Weights of a small transformer language model.
Training: 143M tokens, 2189 steps.
Each number is 500 + 50 x the weight over its row's rms, rounded and kept within 0 to 999. Layers, rows and columns count from 0. Numbers have three digits each. The size before them is the row's rms in percent of the matrix's.

# layer 15 MLP up, 512x128, rms 0.348, rows 0-99, columns 0-63
090:504542474521512476529473512451571452507581419512520487515451456563455526548506598452626439518534476513428515452545557535482493514506596557548506467531496553479575521534488557451570559489555608
093:447526494384586484480529421530390532448474440605512524489448560562497513477510550531484514550475450536496436501513412519549531356458587480437517559526435531462564526471484486537444493506467521
101:433487530486508558480501518494523544472512503445585602446583486511544443402457520502429558514493479608591469507555430518475604491614569573410495523484594446484529521447539476430541512453519543
106:482457548479456501532476514538488408411443517508497525552472560596478463462537474398537556550514439472438535497599503446565457498425483443519426571552477511503467534514408494504441484462434505
098:433529468515536489606430435572438408496447525496521539476484605499416543517534469533579406498561484457484558467576525485537573432554517494533568502442509491539460506518529498507384568402470445
084:455536514470570503442525478511455508376536497508519502373490465461525528491521443531459503496563447554419534564529482502427590434563495501476513622415658442497457450587485476510552545491550582
114:478547527488418441493568432471494503548508538443545473545505564487460463375490564503441514581573594474431489485521459469483514448421463451461415470463605623505469485458498446578401524524506467
108:626476494470475489443468522492463524424508408479486486538466524470506592503447484533490513473529492580358462551499596512511546474434491550546491401537487520564562504492579510476504471434559488
095:510403476496555416483477569471534507491421558484479525488545401471508531498518558522576495524492472566447539592509550452515341496509502545456402509447502480468446520494542503417572540495523534
103:378478468451524486523517481531487454510523470511483503474354556501493618489548437493515421479451486503568513487486487568446490539483513522552479489480556530526448430526454473522471523460505567
097:536551541449458536514531413575614500496538571517476470609463528555510521433524459458489394426513507546488584564500502472544494510453531475500470513416557493499412555527470481533487463416474521
113:453584545445570445510485501431472496429592461412410395435442445430480533438477551515557427544512472444540491437434514449569536445543540435545478518475497496554437485443538480578496526467507601
104:516587530598548441450433488495520598545517472481418492489428462533527450519522379522498497381532481549493556423511596589503510491546441440558463464537474598514457494523450471569513478560477569
099:495477472449511574496549419507479508549462438545420544444479495518545483485395567509534475546560410485475446419480532498582515460484548482516461466578493517526455513518479448545466502575443469
103:448444557493504451462486484384475492419450504537416487485522540523555573441559537383417489538475537482543511479556546526458516494548472525538550601434458570486619491508402429456564399465526514
095:496603475477550529483518453502506479512561564530510460499551523363499495421557615506578496464556481546504462469518494465516390514385484480460434473532468436471461506493471541451438612526508555
102:446537509425485527554492555543438528433489457390492437468484512511570488396584457550553543567555462518482403596514507561567535551487485591583494484504552520449413579500528569517414454498418506
091:470431512533488513436621572465571476460506474514483458519560579501500513520476432466451591502495588533518451468374581482469535506547566506588505369535446484442469482606497467510457468554491494
097:538553469456552612479523523473554443489504483579500469522423460479619444528617514483397445475456531457450527479558510448567470493414499490524405419561479549510640499511471409530523511417477505
103:454418539442504406489507513559523440521499560557536445408535480521495537496488477584472632518516523561466557497487516537473430526412586565563473446582480443499529485543534542453563499498508540
102:484490494472493511475449516470524458538603452520476503528540479349464570449492520557489461551499560414432554491503454443511447560381515435460528483478419541500518645537431530511604527550498445
099:544619488425433474488478438550551548519416544497571486469553482403488426493530499627423420480547573491424473391470489420474537463444538492509496456457499510509529577501540477503545588549466498
098:387493438513501491488506535488471436562392539534451555539552463467535467426453589624516556561456531522532467512532534461555495512468490536578540467526449490581457512479547491538453502482505452
100:494487446422497514547516475464552443597531483488492497548507454570471543438593418487557456607507579507476495427411398480445524507533425594431410520486546543633461471570481434566463465518430517
084:427513515448519475511474543473530474555483390517520427433450516486561494553462454506506570545498445463437510538480518576527426533497603528508527529446528497551590504509489464422441659484541587
090:465516460453446508553434515497513443548459436553463437481563483509525486419492493507402436455486534482473597501463487446547564471474500558550511517519548472552567476516523549455569455463600527
093:543525512498495511510558476431426543468476499412521501535619471485502486566510436567524496536558449510500509585403476511548514492506497446476499584392469503514480548523445429492603454506396545
099:453530540432503496481424486601525499471403498490504514386453545538564428514473554513488506524502572376395572496507535396511470575516480511528511500503559539515474498539403542494580500456421481
109:410545547449520469513459476523497393365559476558463365529536514487606572562454497508403528533518518522497472480456373493452605438481482514421449436528437518515521516452469432522542468488513504
099:531522527540546478452521535495556606544533401487459508462452558556479438456485590428452431460438469458444519506504483521507562479556533530520484590396540504513405544421426537538568434500626347
095:420576463459479530458533532430485490514467536391520502480527455487485490531424472435562584429430556477526521464493449509420443501478533388577427576472469561494517497539413496456504451561551512
111:488408464420529478575536480438480542569552509501476546531476428556413498469542506527406439551457423513529525527626472385474496524489534513441489541473533481548474517516560507490554472581481481
092:422591475470549514386479456471517422541513506458553416500514598540478446544541487534529572511530522515567629472416523559447442606470475484449530570497506547499449463441578536501445588389511485
094:469519554490465503355472499389442553522552542402530461627475431434521470391524502539538504604608539513530510504471435501489456469502457513430472501579517490567419445530428516519565516535574528
103:516403542546532579423513448494575539517553416477623481394521539531544523410481461502521517479433491517490568464470527510548511443578568483646492444515588486552543507451545456567517465531512431
103:505511470552525460495504598527510503487486509455484478572507573522587624501404457471512566470515465559487455443459470529445535481479482562529560618515492410539501406431529388518608463437482488
083:481482422541500511524455396583587396577517535491478465507469501417439532515514535533559535461554526521548489536501410421434496573532570547490470515509526489416444493490513466422480496465455442
084:487450478524508472479466481606464528560509497459487500547577566539482441509512469516427448457511422413464554491533536485432559317587448547483412535543565545580443510452545493408511598415561527
101:490505429532406446574553542412442482528494502403573389474435441578480523485516432552472636544468497438515543528492489504482418461511563596534581396513484582497470494486452505506442480578556490
095:479500494473484592452333412500595527585496601494585506494481401471482456502561464472548479483478506582468513588466461474461530518491492489416527518462447480503505513455534373510580546538511479
099:551502419466548574478583429578495558491524504483473432454581476507507486511453486440491565566494554461498519539481507576495506496485514479446531435461493404411468474449611482479499533488526515
081:574490416502412387488613504539514559498593515511551530555443522444445525472525456560441464561465551451476597523496470472503511435562505504506475514411466436590541498437486339468471432468449486
093:393560464573464485518530429545461492462479527499496504483368550505468553450510538533459547541524528482489481529450461511475519397587509527532477389455517533449534437417529571489491465489498470
114:556498558516479575458457475513506452488502506543483469549461494486532512475526556485517473514531568499506515522527376509495395444577451511524497423498540504554505458565462416566492560470461574
110:473501418437463548611482497545524457460509523581504500511577458527513434486504610521392555462448500478430542454530475474433470481465526447517537587503505544575526484534571510568492490478474518
095:546585489534546551530565435521381508466417508530384478544471450562543481455405528421554433414543431500488486458478548514470499567436556469504544482511560513517450560480543437384532405548509484
104:486494436426551526573521518528485518516460439497498499481509493454425562512471545540470525446483546501436390467532462537615580508497511439423465555514471473481507582409462506497456477457551412
086:537579446531501519555534486562442515499528444453526540562512391495474450479460488540428464591610488480482525422581461580506503485478475462491473532445568417511409506574433550431470533509459406
102:465481595472489488499502466481517486418435525441484424467539558514408447560495441471539469440609433472443441576537504489525562511479485535562495463591490488488461456376384491498551465467535488
103:405419535506492514564429492532433552518513531511604552453515434509474500525510534462482435426567511531390525509510444527492558483475521420494556498465573477547423553515495470483444466410455442
090:511526463460514540579549488497444457541518433490483484507447449458545493488547508547499491570503472642487459530468512571601494620540488480491591405545462387611443552530553539504506523499442472
094:409495462526508603492595439504470500545519544515419565485464605506520465448511487607483580456499459539511491514464543493563550472503483552493521376547601538484553580492503502445539591484430518
100:459509408522562488551538491518490495460442525540507493551481563490508418451458543463484511540523457491484474525460452578517510509474506586416419533405640509409552476508476422546472556490484538
102:506514554481523432573444481473384442508492518445486497470427486532590443562503534547509473416405509553455424403496572533520485394473487500528413515425476504517482497534489456515411483497422549
096:575495509441582439478393541510557552590519569445507530465515488478494470444423583474474519440506485525530503454562539476504433491561456429486541492525450511410445511551511503454424384467442471
102:482575439488473543436454412491556458480574537539521515507574456479442520424510461423494403538423521485564463454509465465551507572590460453544430472455526509531484502462463564542489451488501537
091:393480496404513547443413470500576477532531528501443541511485330508512532505456508442455502476492537488563566494513520486379483506494524403448543520556527383494355465533515445447476544458423571
100:605580447418418465462488454522520526470450550501495561571435460487472526451484506544587511430493548460471497414483551369635533608437603452509463502496444459492444537575659573477525420508495618
109:449420521395494389571515426467396520487469459488487424516550433510430457454552461486508494562523616482539517467519402527430495452547452477522516556511562564473520468492485404538417472573595526
110:425576476463595493456493454602529513519514527519510499507501457477492588504501427531535540403396463461459474468526408488505583545528515450465575463496543514511452486567525420483461445528554573
108:456493513547568471522499538510478461594536525564518413471468406519499569469526431497479462538447541485434412528513551483575629496444493472549570457456459440519475572489549368560476451512423506
110:476450539464411496474558488438532424498460459482560494526544404500595448549462549576490584426497460512570497509427569468527489542494544413475521527377567442584497506508502462407493545484373513
104:458495459531500450566535500460575473514459527537489467491480543532576430537563533524551590454525501478392583508538510590521496444502557435552477493513452473416492434512478561389523516463603596
104:451532486454545385342532490392536504479495483489508527440507461542539530512525483516566450467585421601477502513556523485516518485451501527529434626523527468583426514548465557494512466468458525
107:393561533448494426512493494505610520515460563426508448477503488509474450441449541447479548494456491530526521484510507517526513506410551507466481538484469484442436429569611488566595364489412448
096:467543454413513510497506443504518581462482443459535518488515484412553471462586429513512523549485458459492433509463498450445452464460537371395471502472532592520534483566593413477493537525435512
102:506593517446534464513473488507531489537455431408558408487488447409428573446586488463460507500450583567435519489549519514430479514518566526568494498498569417435488561429575442440573539463454485
097:428479473483493483453491510535495529438425514439511550501484509458578426537410479498467472601532473494458520521478497522594500540525566478532487452453509530530545460465523457444460559515328480
104:483435427523496548450466559614465526422505604558537441441453540490462497568643506496504454533614602591469476471444430517471477521506420510504489459547452427510421529527514526534480452490571405
098:507495486583515453482458571453563369471526419407448438449530551453531517507615546485502509499487492486602456436462506558536495549485538509516422526377483434535465575502584532481475531479521511
094:581451410444504465513479499474521569422459593513472455514478476517490451468548420519527602447497497456426495506462499561476428564520463525469502630457461506605533465557581476516520484494470503
104:585451408457556458435526452499479457451444553515521427477447456481513606381432504480578521439531478517531396451423543460526445467525457413529452465541505524516489575566527435561499477518578451
104:482491489441426450533614528565493609434512440525600499516478555578441508547530467480524539528591521473444529463538556471444507523507505480535534520549515480441564530493531358481543467479471428
096:500564455503386491485547449483481479476577486514552564472559595402490452500521522515420492455508454462454531493396494457498486558524499494558481551540629414555546462482361444520449444543488408
109:534510490461543460516503525462509441507565435455482508426499590415438516544505512422490531501618446477571483501545449579498492441516565432535561516482587527501461552563501512553433517492454457
102:504475432485492459456482502347538527518524506481433448515527537462496519543552554452550552545505540520419456408606555457505585493512553437429502561482497447487464574505453497563474503504423493
108:419437438441473513432573432541485545434527510449458457458497558516521438451508471483529496576571548582485565489512633537544615532520562477564546576500454594468484506525500548428501504421486521
092:438433531469389554441445384527471502488470420519638434527439512495545510416404502565425531503407525506545476436417472575477512462586458446500443545427452457469513561533526480509555584549428448
089:530387402442456524425449552498478541479528513497453532461523445444486406522566464557436435461488465452469482504544569530492523436549473499482540530473505487541524486458464564373544516514492500
118:446412454440486523484552451627494569417488600435581449566440514461590474472490439540483493580538513516492434503442536539492477528411521521508459546495476430538446519502508534548502443482450548
097:412567516458525507481452511557428548528535436549499513482606542511551413457544507498416574496499445475464475502419457411501480418563539512481455502453537469536638444627538477529486465523537475
108:480468477500466547490493461422472560469373471486433500496610413466539574459484495489490498478501531505495492447453408525502431474512555405493494456500470421506473449478524448509454539449540550
100:418535437495557512554521508542617489475548562458495501471536472476501545601467394482463511458437499503582523464464505476516474476569450471494410699400477489467482447443512462459518494482426566
102:484565471427523508498555438658484551550518518386518517448578464442488467495488469520496503559574553487500494440519508464495569481441538598414547505448498526455543557532472572549595365544576409
096:497523521460445620473531479488541463463466414541504484436449521436543572479486487509543432497535544536417510488483474502520515458475513475522460470497599511502498386627458448509546508500558663
091:478457465526450618436546440499529518489612446410446469566551583507468449441509508495463522585509446513612546490368392495515550505520553518483504452513581547548493511542481476442484505547539474
107:541505464473461435430460470461518557509479470467438415486513537427450487442479496372501519509517485469551438600448430509401453455503565561439546422567585443499506458583556529494532483513457468
078:483524478427540539440512592438514436411520457542548430531528463572406539535456521462516543526508451407402581506528443589506438564509482455476505465497511539491525502493539477443444495454511650
106:443520534569507491464489532449543458454481544518404446440499524527463535606473521507513407507472602538365511435566601470518521583426434429444502580477475575463441523487521508540564484421523575
100:495492456408599540487483462600489492395510385469460550534528563509480482540483426592462456454506485484499502574494576449498542511448591556504517484500499574546504523582455424501531588457537552
107:455500417470553537490566456455479493558505476462471450524568630534413441461465478512477523518484529655514541446460471571513482452518504454608534524415532515502494510537479539540478524502468535
103:519590461501506571496525449521586501400453435558480501603458513474406527562420453460484468498494534479508475503482475527426519577504496476533492442513530424429388425558521510532443500511517502
091:445540510492535503490505545415383544503512461498539417462529562457535480439416467524587434521578432579584436518485562462444482425457507512529515548451441532527536485499487484567606535503462587
100:481537520477529524445534413510551528423462458540537468447544431401617498491503459470543486445442374526549474461510490465519617493444548516580535602479484466571490529521520492492428564460528492
095:442487513501564549517616474565531572569527462459538542462502526457489543483578462507410422556527466492546478511512488542474554544470481474574495488592523447528526574595501505447448424515493434
101:437551425504495499507557367513520482477477563624499535408481495509531341498559500440497561383530541518497406427568563486485436591470505477418488503572478450468468543545447468493490471521472451
103:480496501526417450512507486492492502506537441452457504459534492517465483453589573555540486479490528504474603560455422504471425404523512594510574532501500524528483475534485477554556495454500533
100:469503478473505499524491459508475554491479419484455532412545408485490468490525533485470434577531553430440445507419475509656507525475541458498418458505418512488482512473450558481454461499527366
099:525394552534518521447459376479567438542462496521554501457413546511475553541549518470514554580577520466512463457485478569448506432529482642515555489395532570557546469439485536430530512440427439
104:492494661543491493451511423463509491417475500541528449514420491543574537497512466578406494340586563494630447483422511559513614504555529606491539511549528473498517506505508435525480473550490433